Weights of a small GPT-style language model, trained from scratch on English Wikipedia: 593M tokens.
Each number is 50 + 12 x the weight over its row's rms, rounded and kept within 0 to 99. Layers, rows and columns count from 0. The size before them is the row's rms in percent of the matrix's.

# gate: layer 9 MLP gate, 1280x384, rms 0.0475, rows 724-735, columns 0-191
# up: layer 9 MLP up, 1280x384, rms 0.0475, rows 724-735, columns 0-191
# down: layer 9 MLP down (transposed), 1280x384, rms 0.0474, rows 724-735, columns 0-191
gate724 098:49 56 49 34 49 74 46 46 57 68 35 50 52 52 46 55 61 43 33 42 65 54 62 54 55 57 52 47 37 52 62 50 51 42 63 45 43 61 33 74 43 64 57 33 46 30 59 49 63 56 48 51 35 41 41 33 58 43 54 79 52 72 69 69 52 80 35 61 40 51 57 46 31 52 38 40 58 55 53 49 35 46 46 44 25 70 34 28 26 46 66 50 65 60 65 47 31 40 30 64 47 56 70 59 61 47 39 40 69 43 50 65 42 34 44 60 60 51 52 55 48 56 41 33 51 43 56 43 56 54 30 54 64 34 47 43 47 56 60 52 48 56 31 60 66 56 58 46 61 75 77 37 61 48 40 51 45 44 71 41 71 44 63 57 41 44 58 50 53 46 36 66 49 77 53 40 46 47 50 50 73 46 70 37 55 48 37 61 49 22 54 41
up724 100:38 84 48 45 49 42 42 59 72 50 66 36 59 65 65 42 49 55 58 45 43 50 45 62 68 42 32 61 49 19 50 36 57 47 53 62 38 35 34 54 42 14 40 59 62 42 51 37 42 46 46 47 51 65 50 46 53 33 61 41 64 60 28 71 34 73 51 43 77 40 50 66 63 41 54 52 48 47 67 43 48 44 42 37 36 53 58 38 65 54 48 59 63 60 32 27 58 41 39 70 80 45 48 46 60 33 68 50 54 62 34 46 46 44 62 47 58 48 71 40 37 51 52 50 48 41 47 75 35 54 52 58 64 39 48 44 44 64 58 43 68 54 53 45 42 27 47 62 20 50 58 45 55 45 48 44 56 44 65 61 56 74 65 53 30 34 35 68 31 33 58 53 36 60 55 50 46 58 50 59 55 48 31 60 43 71 57 67 72 51 44 47
down724 099:62 41 46 80 47 43 59 46 47 46 63 56 51 40 46 39 42 22 30 52 33 47 54 43 31 42 46 40 50 55 41 54 72 59 28 55 41 50 63 33 47 69 59 65 58 85 32 57 63 52 57 59 47 51 47 61 43 38 61 41 36 71 40 29 65 54 59 41 56 52 46 34 52 57 61 61 26 43 57 40 51 63 53 47 55 53 66 59 53 34 30 44 52 54 46 55 55 64 45 59 41 38 35 52 37 49 76 47 61 61 57 52 77 51 38 51 38 40 72 60 65 57 56 56 38 71 44 33 64 62 68 47 41 61 48 56 58 54 46 55 60 67 61 46 39 41 33 47 77 36 54 58 58 40 59 63 51 57 40 54 52 36 37 46 66 86 49 49 55 55 53 65 63 46 55 49 36 47 36 57 43 48 32 44 36 66 70 48 55 68 51 67
gate725 099:45 47 61 45 48 54 37 35 53 44 62 58 56 71 42 52 42 37 42 41 44 40 66 64 86 39 28 48 44 49 56 49 42 64 52 59 44 49 52 59 51 40 59 53 57 43 58 49 25 35 62 57 54 48 58 41 46 52 54 49 75 60 68 33 38 78 61 37 58 55 52 67 64 55 40 50 30 68 41 33 41 77 34 34 56 34 70 45 59 52 26 70 58 45 60 57 58 54 53 72 59 44 67 51 53 54 62 61 63 47 41 46 83 46 55 49 47 66 34 59 63 43 38 30 32 31 55 45 29 62 62 41 38 59 77 59 51 57 42 48 44 64 68 63 49 61 67 46 36 61 66 71 33 60 54 36 53 49 49 62 70 36 49 48 62 44 56 56 58 59 54 47 23 50 55 48 41 74 41 46 70 42 46 48 32 57 78 48 53 59 42 69
up725 101:61 34 43 79 52 50 43 45 44 59 56 39 64 52 34 50 59 41 41 31 32 59 38 28 49 56 41 63 38 49 56 20 55 46 39 55 47 29 55 80 44 46 63 44 83 47 56 45 40 61 72 67 38 66 40 58 61 41 37 64 62 67 51 41 36 47 28 58 53 54 50 51 59 47 45 64 50 40 53 43 45 33 55 26 54 45 40 42 69 64 45 36 36 56 50 56 65 55 30 47 56 74 49 84 47 67 47 52 50 46 44 58 48 42 60 88 63 67 47 63 57 57 70 36 45 52 54 45 50 62 50 64 49 61 57 53 51 68 57 39 54 39 39 66 37 20 59 54 52 56 62 66 31 40 28 41 37 22 42 49 71 44 61 40 43 59 45 56 54 43 64 72 51 50 38 47 50 52 53 38 52 33 53 41 59 66 33 39 62 55 41 50
down725 097:70 80 50 73 44 69 47 37 56 56 50 60 70 34 27 31 50 59 37 60 60 51 49 53 62 41 44 38 37 63 52 51 52 47 23 40 56 59 58 49 61 62 65 65 60 52 74 56 39 66 52 51 37 53 53 57 43 47 47 54 48 57 63 48 49 46 49 40 32 55 44 62 48 52 76 34 29 52 63 55 52 61 49 40 58 41 76 46 47 58 54 62 46 46 39 61 53 50 26 53 46 59 41 61 47 46 57 75 46 35 55 42 63 46 51 58 44 53 45 39 62 45 31 50 70 61 38 63 50 53 64 70 62 56 51 50 56 51 45 40 53 77 41 53 61 58 57 59 43 86 47 53 26 48 49 40 42 21 47 55 50 37 56 54 65 50 55 57 49 55 29 66 59 72 43 42 50 72 42 69 38 53 65 34 47 48 53 38 49 43 47 68
gate726 102:47 57 52 78 53 38 47 51 32 58 40 67 58 60 44 52 53 64 23 18 43 48 47 35 42 42 56 48 33 50 41 56 49 61 50 60 50 30 55 44 58 48 35 53 72 31 58 61 47 46 63 36 44 44 45 51 64 48 56 48 41 51 42 47 51 51 44 57 42 37 27 40 44 75 57 44 56 53 51 41 47 55 53 64 29 58 32 38 40 60 35 40 45 56 46 43 42 33 66 47 53 62 73 39 41 48 66 48 58 40 68 47 58 65 38 47 36 56 66 62 40 74 45 45 32 53 23 60 28 42 24 46 48 59 34 72 56 55 38 45 54 64 26 67 67 69 53 45 63 48 76 65 63 36 32 57 71 45 66 46 64 43 41 52 44 29 47 46 38 55 54 56 48 62 50 72 69 36 36 50 48 54 52 55 67 68 28 44 51 64 34 43
up726 102:57 61 63 62 40 41 40 73 47 55 63 43 53 57 27 63 59 55 60 58 58 46 53 42 51 48 53 52 35 31 60 39 32 51 51 53 46 60 22 74 40 53 67 47 74 59 53 66 65 53 49 45 63 47 38 68 38 36 57 49 49 65 28 47 29 40 72 89 57 34 63 37 51 50 46 47 69 50 54 36 69 71 63 72 31 62 46 36 52 65 45 60 51 13 41 35 38 42 69 42 51 60 75 32 47 42 50 72 50 64 19 42 61 43 42 64 42 13 65 55 50 44 38 29 52 36 55 50 56 38 43 35 84 48 68 60 57 56 51 46 53 59 37 50 63 47 45 55 69 44 62 60 47 45 56 72 73 47 46 54 56 70 57 52 49 34 63 44 44 64 35 63 64 49 47 63 62 43 44 59 62 48 47 47 65 27 51 41 57 45 69 35
down726 100:62 52 47 67 45 47 64 55 49 52 68 61 59 35 59 68 46 42 56 44 41 54 60 60 45 39 57 59 39 50 55 56 25 42 41 53 56 51 49 43 51 70 48 48 47 58 35 26 60 48 30 56 38 58 52 49 28 49 26 50 50 52 67 42 49 65 30 57 88 59 51 37 51 54 63 43 61 55 44 39 30 72 52 40 42 68 60 69 43 40 25 55 54 26 69 39 37 17 55 50 65 35 66 56 50 28 56 73 51 46 48 28 76 34 56 54 58 40 53 48 44 34 44 27 45 50 41 55 40 26 33 42 54 40 45 54 56 37 64 43 29 68 49 77 49 39 23 51 65 19 34 53 35 42 49 54 56 64 43 52 49 32 59 71 46 45 61 46 41 48 46 53 37 50 49 47 28 42 39 69 49 50 43 37 56 42 51 29 45 48 50 33
gate727 099:45 56 51 59 37 46 28 49 72 48 28 28 50 50 74 40 36 71 36 66 50 44 41 47 49 49 53 62 45 33 32 49 44 58 36 53 48 43 51 39 49 48 39 63 35 54 62 47 62 63 63 45 49 49 48 47 37 33 30 75 65 44 53 56 33 56 56 57 34 50 47 39 21 35 45 41 48 47 45 37 47 30 58 40 52 68 49 64 36 32 32 38 65 46 32 47 46 63 75 59 59 55 47 32 48 55 26 47 57 54 58 54 27 64 67 28 46 49 40 74 44 81 63 40 53 34 68 57 47 38 64 61 61 36 48 51 54 47 50 52 48 49 44 38 25 44 38 48 66 46 61 49 62 36 56 39 47 41 64 52 71 68 46 44 77 55 26 65 44 69 51 48 63 21 36 59 55 42 56 47 56 36 83 24 36 49 36 50 42 52 50 47
up727 101:68 58 50 52 52 45 68 73 66 41 39 51 37 63 39 68 50 31 72 42 47 33 28 42 46 49 57 41 38 67 56 53 48 47 41 59 41 62 52 55 54 41 37 42 60 39 45 42 66 47 49 51 68 42 55 52 48 69 60 51 51 55 60 66 52 53 55 58 42 48 59 68 40 37 46 31 60 46 36 45 54 43 42 51 62 36 29 43 48 49 56 26 35 71 50 45 59 72 44 49 54 58 68 46 62 49 66 57 51 43 24 36 67 50 50 70 29 45 63 37 31 56 52 42 43 54 57 40 39 45 29 64 40 55 54 50 59 53 51 21 41 53 65 44 34 54 42 62 55 62 60 73 51 58 36 60 68 36 57 47 52 38 51 26 56 31 65 36 48 31 56 48 61 57 36 52 42 47 37 65 62 36 47 52 33 62 51 25 51 69 42 65
down727 094:28 57 52 43 67 36 58 44 53 23 51 47 37 26 45 55 30 66 53 31 45 25 47 58 57 33 48 43 55 53 61 60 49 38 56 26 25 69 40 34 57 42 45 71 69 59 60 68 48 59 41 54 48 51 58 24 53 52 50 55 36 75 63 41 41 52 37 27 53 44 73 48 49 64 17 43 34 53 50 24 32 60 39 43 59 47 56 36 46 32 73 44 59 41 65 59 29 49 50 75 56 32 35 50 37 50 50 54 46 48 71 47 34 51 68 43 48 58 57 53 44 50 54 62 42 77 25 61 53 48 56 43 56 59 70 48 52 61 52 57 45 71 46 46 54 37 49 30 54 34 34 65 33 50 50 38 55 39 55 35 37 49 64 42 60 42 14 42 38 39 57 77 35 34 44 43 40 62 57 55 57 42 49 60 60 59 22 47 40 59 55 47
gate728 093:74 47 44 37 52 55 54 46 36 70 52 53 42 32 48 61 41 44 57 54 50 62 24 66 72 50 62 42 56 43 50 44 65 57 49 47 72 53 33 46 49 24 49 43 23 51 38 58 38 45 61 60 48 37 49 68 78 39 48 75 54 37 53 58 39 48 60 36 42 57 66 57 44 55 61 29 67 52 58 47 43 57 47 47 54 58 54 46 58 41 43 74 71 64 31 51 59 51 44 42 41 55 67 64 45 82 48 64 57 41 76 40 34 39 66 56 54 46 40 41 35 59 68 47 60 56 56 47 56 31 39 57 24 46 45 38 36 14 45 34 55 47 54 40 49 64 33 55 53 32 58 40 80 55 58 53 29 59 49 72 41 37 40 64 50 48 54 48 47 49 58 48 43 65 30 57 61 31 59 33 42 38 52 42 46 56 68 67 58 45 40 43
up728 095:60 61 50 36 74 53 47 39 50 41 57 40 36 35 46 84 42 48 37 47 58 38 55 38 57 56 57 28 64 43 39 48 46 64 48 45 45 70 62 60 66 43 44 46 22 55 39 67 55 44 61 33 32 27 55 61 44 50 39 43 36 56 43 58 36 41 58 36 49 50 27 59 42 74 51 38 56 56 62 46 69 60 48 34 64 58 59 42 49 44 57 46 40 61 32 24 34 41 41 50 34 61 56 62 67 49 48 61 31 55 41 60 33 29 52 61 53 62 42 23 31 52 74 41 58 44 39 51 48 34 58 52 67 73 60 39 56 38 63 35 48 61 37 53 69 47 48 36 52 50 56 42 31 56 41 58 69 54 64 75 29 50 58 54 47 36 58 46 45 38 52 49 39 70 73 62 61 58 53 19 64 55 42 57 60 61 41 49 58 57 28 58
down728 095:49 44 50 55 65 60 36 51 40 38 39 53 64 45 55 45 56 43 52 42 50 43 60 27 58 69 50 45 41 42 46 46 57 46 43 56 50 41 51 23 44 41 41 42 49 37 55 60 58 60 59 42 32 53 59 69 43 20 32 44 64 50 54 43 50 39 49 55 33 63 43 43 28 65 52 63 48 46 46 52 44 62 31 65 46 34 65 49 43 67 34 56 52 46 54 61 55 74 44 53 61 49 46 73 62 53 60 29 40 44 42 51 35 50 54 54 54 62 56 42 42 49 69 62 57 64 48 43 21 56 51 56 14 36 56 56 45 59 60 50 43 50 54 73 64 55 24 71 39 55 33 66 43 75 57 26 50 46 58 60 53 54 36 35 58 54 34 44 60 63 74 48 70 25 38 44 72 56 52 37 56 65 36 50 38 56 57 43 65 39 41 47
gate729 099:39 67 48 39 42 58 49 60 60 61 57 27 63 29 58 36 46 45 68 64 44 57 41 50 41 43 52 51 55 47 35 45 77 50 72 68 47 48 27 28 46 66 47 35 43 50 56 55 57 73 42 66 44 56 46 38 49 47 24 37 62 70 63 72 47 32 46 50 40 47 45 49 52 56 36 43 33 58 48 56 59 36 34 39 35 61 49 33 39 44 56 61 56 42 53 71 58 39 48 46 55 36 34 59 56 57 59 49 36 53 42 49 63 50 56 57 49 45 59 44 65 45 68 48 45 62 63 51 69 44 67 18 63 44 45 45 47 61 35 32 48 45 47 55 44 43 49 51 63 40 41 73 42 43 60 66 32 41 42 66 52 42 61 35 18 57 58 54 56 49 42 66 58 46 46 44 63 22 43 68 67 39 59 48 26 51 59 50 40 47 85 58
up729 099:47 49 63 67 77 42 58 46 45 54 24 38 45 57 70 69 45 42 33 48 47 34 61 65 58 37 44 45 64 61 61 57 39 55 26 36 43 33 68 54 58 31 45 40 57 39 48 40 52 32 63 68 46 53 43 48 69 67 70 45 47 66 69 54 54 49 51 51 49 49 56 32 39 60 37 53 57 49 57 74 37 45 61 74 35 39 77 46 59 49 30 58 43 63 41 43 39 35 45 55 31 59 41 73 33 21 30 55 58 60 60 45 60 62 54 42 40 50 49 48 41 45 26 55 47 36 44 41 53 62 63 70 63 19 63 58 57 49 56 43 42 34 40 43 58 68 34 57 47 63 48 45 64 48 74 42 71 51 50 29 37 45 54 57 42 68 35 37 63 29 53 27 31 31 41 49 32 58 47 58 48 57 42 40 47 24 39 48 56 50 55 56
down729 101:55 48 55 42 55 76 70 41 47 76 51 68 40 54 63 56 42 59 49 55 56 54 53 70 37 44 75 28 59 40 37 53 45 43 43 36 52 28 57 35 66 31 52 52 63 36 53 35 41 51 59 56 49 52 44 61 56 47 64 43 47 53 22 47 31 76 65 52 44 45 70 55 51 64 56 48 33 59 60 39 69 40 53 57 41 53 60 44 54 35 57 69 72 62 30 51 63 63 62 34 50 52 47 52 25 59 44 40 58 62 54 55 31 65 60 57 41 50 46 35 42 51 47 67 59 32 49 56 50 37 72 23 33 24 57 66 42 48 57 36 61 49 56 50 72 53 31 54 80 39 66 36 48 30 59 41 50 44 53 26 22 48 62 48 45 60 43 45 41 67 53 42 29 46 52 39 62 68 53 73 46 54 51 32 26 56 40 73 63 60 46 53
gate730 104:67 31 65 54 41 68 45 31 57 51 74 49 42 45 51 58 41 80 69 56 60 48 43 61 55 54 67 48 35 51 34 73 51 20 42 46 49 39 55 69 38 58 44 45 55 41 52 58 51 48 42 48 45 40 44 32 47 52 67 51 46 49 59 47 60 66 23 42 33 38 46 69 48 64 48 47 21 73 62 51 42 48 64 63 42 42 58 58 46 75 25 33 43 56 36 32 45 42 37 29 38 46 44 43 46 56 44 63 43 61 44 54 48 64 59 62 55 65 62 49 47 39 73 37 51 37 62 51 41 81 30 68 49 42 49 56 50 42 67 45 35 40 51 63 60 34 40 42 49 72 53 50 54 67 37 35 78 44 51 61 61 61 43 30 71 47 47 31 55 71 59 66 50 30 49 39 54 33 61 41 69 50 35 34 29 63 63 47 39 59 31 41
up730 103:52 55 49 59 46 55 46 45 63 80 35 46 51 37 57 48 39 55 51 53 52 46 44 56 35 31 48 67 46 53 59 37 54 54 70 41 49 56 60 55 52 69 51 58 69 64 62 58 54 28 33 66 49 63 38 71 48 59 82 52 73 51 73 62 40 53 41 34 53 45 65 34 51 52 24 50 35 49 50 74 63 39 69 56 63 42 55 44 38 41 49 57 45 55 51 45 72 34 61 57 37 50 41 51 55 69 37 44 65 48 48 70 60 66 59 42 55 49 54 41 53 11 35 53 51 48 61 36 73 56 57 37 39 66 39 58 53 73 03 51 56 36 32 52 52 56 53 65 53 57 61 60 72 36 50 66 63 68 45 61 43 60 76 39 46 71 46 59 43 34 52 44 47 50 81 47 41 31 62 40 37 45 56 42 61 30 41 25 56 51 44 73
down730 100:48 32 62 44 58 46 43 67 66 49 46 30 39 41 51 64 56 44 67 37 47 28 47 46 44 29 38 63 32 22 53 46 54 41 43 62 51 36 63 77 49 68 40 34 62 59 47 64 69 40 66 58 52 48 52 59 66 71 42 68 50 37 56 66 25 53 42 58 53 63 60 58 51 43 35 63 45 45 55 68 65 62 64 66 45 37 69 53 34 55 59 58 69 57 28 60 36 49 26 49 48 27 62 56 57 50 40 67 59 59 40 68 53 64 63 50 37 48 30 58 39 44 41 66 44 42 60 55 60 42 45 63 38 33 39 47 56 70 46 65 22 45 40 31 47 46 36 80 57 60 61 58 64 28 69 46 51 48 39 33 28 66 40 43 50 37 62 62 28 55 38 42 48 30 55 45 29 59 37 41 51 51 49 60 57 60 50 13 34 49 31 36
gate731 098:31 49 49 50 46 45 35 59 63 43 56 49 78 61 29 58 55 37 53 61 33 47 30 59 53 47 47 61 31 57 54 57 58 56 47 51 36 27 45 53 62 37 60 49 71 46 54 50 31 55 51 44 43 50 47 59 60 60 37 26 61 39 64 58 64 39 70 62 55 47 55 56 58 50 37 52 56 29 57 40 53 48 58 34 32 35 43 40 47 68 51 61 44 75 53 49 60 46 44 70 56 59 60 66 32 48 50 62 52 70 38 60 33 60 50 59 59 43 43 67 19 49 39 39 42 62 56 26 31 56 47 53 82 49 59 59 41 53 47 40 51 44 51 42 40 62 39 72 50 68 39 58 19 69 58 44 77 63 47 51 60 37 47 40 42 49 38 59 48 45 49 41 43 58 61 35 41 50 56 59 55 35 77 39 47 49 64 52 66 49 40 51
up731 101:41 36 33 47 51 38 46 41 42 54 50 63 52 46 47 25 61 50 85 33 56 48 36 40 69 44 53 62 51 33 43 67 61 30 57 47 47 62 32 57 25 40 52 35 43 64 58 62 50 54 32 38 52 35 48 63 45 56 51 58 39 44 73 36 48 49 60 41 40 54 44 63 70 57 28 65 66 45 47 55 74 39 48 49 57 50 39 62 65 63 57 55 31 52 30 38 44 68 52 38 50 44 40 53 57 35 57 27 31 35 61 44 38 28 65 34 28 49 60 59 49 44 48 50 18 36 48 66 49 28 55 65 47 49 40 62 59 26 49 44 69 60 33 66 77 57 73 34 47 65 60 36 69 56 42 25 53 38 42 45 58 31 40 61 38 41 35 60 53 55 68 67 42 38 52 63 46 46 43 32 61 29 49 52 54 46 65 54 35 41 60 54
down731 098:47 44 51 57 20 47 42 22 51 65 62 42 44 42 51 46 54 51 49 32 45 41 66 34 51 28 65 27 44 48 56 46 53 46 49 72 37 32 56 53 45 47 49 58 56 47 34 47 70 58 76 49 79 62 35 61 34 68 42 59 45 65 57 64 42 48 46 66 37 68 52 54 57 38 43 42 37 43 55 48 60 40 51 76 40 58 45 54 55 35 38 64 22 46 55 51 61 52 47 31 48 61 64 45 66 51 57 38 40 36 21 44 28 52 36 54 49 46 51 46 51 53 39 64 59 59 42 66 60 59 61 29 67 47 46 45 68 86 45 47 50 61 54 44 54 26 45 42 53 45 57 59 45 52 64 51 38 55 53 43 56 53 46 78 36 59 59 50 58 21 45 71 55 80 48 44 56 51 53 53 43 35 70 28 64 39 45 57 77 26 37 35
gate732 095:48 37 37 71 55 54 65 59 63 67 40 34 39 47 50 58 43 60 42 63 39 52 66 33 55 49 67 42 49 49 23 49 59 45 52 46 55 59 51 31 57 50 48 34 47 58 49 50 48 53 41 54 52 51 41 63 54 62 52 52 68 43 45 34 42 34 51 29 43 46 69 48 22 52 52 29 69 34 62 57 66 59 51 64 42 53 28 53 60 63 66 34 43 38 46 68 46 43 55 50 41 69 57 66 60 54 52 36 58 51 50 54 40 55 53 71 66 55 24 56 35 49 44 46 73 46 52 51 36 24 35 73 55 57 61 62 47 54 53 25 55 40 78 47 23 45 41 44 40 51 34 54 64 46 41 51 58 60 48 30 49 58 36 47 57 58 56 54 54 48 31 51 55 55 27 53 47 57 49 14 35 49 57 60 55 39 66 46 46 63 55 57
up732 099:43 49 42 64 35 21 57 50 45 47 19 27 51 20 52 38 68 60 44 45 46 43 52 57 52 52 43 54 33 66 50 53 49 53 40 50 36 61 54 54 68 66 64 39 55 43 50 62 56 53 42 53 48 46 40 39 42 38 34 64 55 50 47 48 58 61 43 43 42 48 41 58 73 63 46 52 24 54 60 64 71 20 49 46 50 44 38 53 42 63 83 37 57 56 44 38 46 58 46 47 50 35 42 64 34 50 40 33 51 49 71 38 44 54 39 51 73 49 43 43 40 56 43 40 35 48 27 61 68 75 52 67 57 53 60 44 48 52 43 24 66 49 47 40 38 64 48 70 47 44 52 37 38 70 47 37 44 26 58 76 77 58 80 74 53 51 53 30 56 28 46 40 62 57 41 59 55 30 62 53 59 63 56 51 49 61 58 43 44 37 42 58
down732 097:65 74 50 57 52 46 58 73 44 28 33 39 53 55 54 36 51 70 67 47 53 43 72 50 39 59 59 51 55 50 35 43 56 66 60 43 35 50 45 44 51 59 59 60 35 57 50 26 63 32 31 57 41 32 38 47 55 65 55 58 45 51 57 45 44 55 60 61 54 64 54 41 42 54 34 74 56 42 73 29 58 45 35 66 37 50 49 51 60 24 57 48 51 20 65 42 46 58 48 57 66 32 61 70 34 61 40 75 36 39 56 43 49 52 77 50 47 62 56 52 57 43 44 62 52 29 50 28 56 65 37 45 54 48 40 31 55 61 60 41 55 40 64 35 56 48 59 48 63 40 70 63 37 60 68 55 69 45 46 32 55 59 40 28 55 47 46 43 58 47 50 51 52 25 53 47 39 44 43 28 56 40 58 44 52 66 48 41 63 39 70 81
gate733 100:43 50 46 43 51 48 70 41 54 44 73 46 61 58 52 60 35 59 34 65 38 46 31 49 36 49 44 45 30 58 51 38 64 69 46 47 22 54 54 58 70 56 53 47 70 42 70 37 61 47 46 53 50 71 31 56 38 62 64 46 72 32 52 53 30 18 63 59 47 27 43 62 65 62 55 50 67 41 46 49 60 56 18 47 35 61 62 45 47 65 43 69 58 53 27 54 59 53 63 50 48 28 36 52 58 35 54 48 63 46 71 55 50 57 56 49 52 59 53 47 68 45 65 45 55 63 51 43 35 46 73 33 35 41 21 64 37 39 62 27 31 56 34 58 57 41 33 42 59 57 49 39 68 55 43 36 61 70 52 62 50 55 71 71 47 47 43 51 42 54 41 37 49 37 56 49 35 71 55 56 44 77 28 56 50 34 45 65 52 42 61 42
up733 102:48 42 41 54 51 54 57 59 64 57 57 40 36 48 65 64 62 35 56 18 20 48 45 49 55 55 12 35 41 49 40 58 38 36 58 50 43 29 59 53 55 33 59 43 36 51 67 48 57 49 50 48 52 44 51 47 50 41 61 53 44 55 52 33 29 55 56 61 82 59 28 69 64 30 46 66 56 60 52 50 52 58 50 63 41 57 34 44 41 58 76 38 38 47 57 52 43 49 55 64 47 50 51 57 52 60 49 45 52 40 61 39 39 53 60 47 52 48 44 51 56 30 48 42 51 63 42 71 46 64 37 61 15 59 70 45 48 61 49 58 57 60 65 46 41 54 58 53 55 33 48 41 33 55 51 53 55 43 28 52 86 59 62 34 21 48 53 54 52 63 49 49 40 60 65 31 41 41 45 44 49 50 67 36 50 66 38 62 35 37 50 50
down733 096:54 47 46 39 43 52 40 34 24 48 52 49 62 57 56 39 47 61 62 43 41 53 47 60 55 49 58 52 48 32 60 35 36 21 51 48 41 55 47 45 38 49 41 42 36 58 52 42 67 46 26 77 52 59 68 54 48 63 53 50 61 49 33 35 37 58 22 46 38 52 55 43 71 74 46 50 58 47 59 51 70 61 54 68 50 33 44 56 72 56 48 52 42 49 41 55 48 35 54 48 32 39 58 31 38 39 63 75 54 41 49 72 83 42 53 49 36 59 54 53 59 35 55 27 41 45 50 45 60 33 76 59 57 35 51 58 46 53 42 51 48 48 63 47 46 23 50 38 74 32 51 55 35 45 43 47 48 55 71 65 69 49 66 47 29 58 38 51 69 57 57 46 56 70 42 68 38 34 31 44 50 59 38 25 74 53 54 61 81 62 61 70
gate734 100:73 62 73 64 54 47 56 63 57 55 53 52 57 60 26 46 60 26 52 30 37 67 56 46 53 54 70 34 57 43 56 39 48 54 49 32 70 45 54 32 36 41 74 32 31 56 45 44 61 24 59 52 33 53 50 25 63 76 57 61 48 53 56 43 45 65 48 62 66 49 45 49 78 48 39 48 54 68 48 67 55 49 60 27 40 51 41 65 32 50 49 59 60 57 56 58 46 62 53 55 62 66 41 39 41 46 58 60 59 51 39 58 53 49 46 47 65 50 55 47 32 50 59 52 50 25 45 69 45 52 57 54 36 52 37 53 41 54 55 31 47 44 35 60 45 44 44 56 48 50 59 32 51 42 51 43 29 60 33 61 52 48 36 45 58 55 65 66 69 48 62 53 60 50 61 45 42 44 76 76 75 75 76 28 55 55 46 57 49 47 57 73
up734 098:36 56 46 41 57 42 39 67 64 58 54 42 33 62 63 54 61 60 39 42 59 55 59 29 55 58 61 32 61 24 78 39 25 51 38 51 64 51 72 56 38 57 50 55 46 59 48 68 39 35 47 45 48 31 51 34 47 38 76 50 54 52 60 63 58 43 51 54 60 46 18 43 93 49 29 39 43 43 63 76 71 57 43 58 41 40 59 40 60 49 67 53 39 57 47 52 46 45 50 63 43 45 33 40 69 61 54 48 46 52 44 62 45 77 70 62 49 63 29 58 51 49 68 24 59 56 58 40 77 49 48 50 45 42 17 46 51 59 45 41 39 57 47 56 52 33 60 52 50 33 49 49 34 46 58 26 55 39 31 64 51 32 29 61 42 70 40 45 53 54 31 46 39 69 49 65 48 36 61 50 58 44 60 56 56 65 59 42 57 48 60 49
down734 095:37 73 44 47 65 51 33 44 46 43 62 42 62 66 59 69 32 58 51 41 67 58 51 79 61 45 58 61 47 61 79 53 41 63 60 31 75 60 61 44 73 42 60 46 55 56 21 14 66 46 45 31 52 48 30 21 53 66 63 39 68 45 34 51 52 50 49 37 56 67 64 38 37 58 59 42 45 55 59 51 47 46 34 23 63 55 36 43 62 59 46 63 40 58 46 55 30 47 50 68 67 51 50 59 50 44 42 67 64 52 24 58 38 47 27 28 54 62 42 55 54 34 43 52 65 54 52 73 69 45 25 46 63 62 55 50 51 72 53 41 43 47 64 31 51 74 71 41 34 60 65 63 54 39 51 59 52 48 61 67 36 60 34 36 45 49 33 40 63 61 46 51 46 39 67 48 47 37 33 42 52 66 58 47 60 35 49 32 69 37 56 66
gate735 100:58 50 46 35 35 61 48 50 20 75 48 40 59 51 43 60 48 12 47 42 58 66 48 78 54 53 49 50 66 58 26 53 58 51 41 36 41 50 41 60 31 40 55 41 41 53 52 66 32 61 65 51 44 54 63 53 50 39 48 33 47 38 53 62 66 66 54 30 64 50 67 72 73 41 52 14 45 53 50 37 65 45 51 50 61 59 51 47 47 67 51 48 49 47 78 40 45 50 67 37 47 54 55 47 50 49 62 41 57 65 52 71 45 49 48 65 49 70 65 64 38 27 42 37 46 52 75 49 49 75 46 64 42 45 53 47 48 49 68 46 72 52 41 57 49 35 46 40 66 35 44 55 42 45 33 63 56 44 37 41 40 51 45 40 58 52 49 63 45 48 46 35 72 58 32 48 65 47 55 26 67 47 40 49 55 65 52 52 74 43 34 59
up735 098:61 52 58 45 64 47 32 55 58 54 35 69 47 51 44 41 65 68 63 48 58 56 44 68 67 50 65 54 54 30 50 52 42 68 42 76 54 42 26 53 35 37 60 37 51 31 41 63 64 38 61 62 47 73 54 38 56 39 56 65 39 77 62 47 69 62 20 50 51 48 41 54 52 28 54 49 55 50 43 41 44 57 53 50 35 48 64 50 43 42 59 54 47 43 80 46 27 60 67 42 47 41 46 35 62 63 56 42 50 57 40 74 59 52 42 53 78 50 63 56 43 76 47 36 60 42 54 63 55 63 56 32 61 31 49 52 57 52 72 60 57 39 45 53 52 39 33 57 49 39 52 44 52 51 35 34 46 42 44 50 54 44 41 32 35 50 55 66 49 62 54 45 62 61 59 51 56 48 79 54 70 43 31 57 42 48 47 44 64 55 46 37
down735 109:68 58 36 42 31 45 48 68 65 52 67 51 36 78 58 58 50 66 43 60 46 39 57 57 43 65 60 51 47 59 41 52 48 38 64 48 45 55 45 39 58 49 39 33 52 47 45 52 24 61 67 39 44 60 37 61 50 47 50 46 56 50 65 44 50 56 57 51 51 36 21 37 36 33 58 64 30 61 56 50 26 50 36 60 43 34 32 40 36 61 43 53 51 34 67 48 42 35 56 51 55 62 45 37 46 41 48 52 77 57 68 41 39 52 68 37 79 48 49 71 61 58 52 41 53 49 35 44 16 51 58 50 57 49 52 41 33 31 48 44 31 53 59 55 43 45 44 62 50 56 50 45 62 46 36 45 44 56 45 38 41 40 37 52 37 50 54 56 39 54 48 40 53 36 44 69 41 39 34 52 47 52 42 56 41 58 48 52 49 73 62 43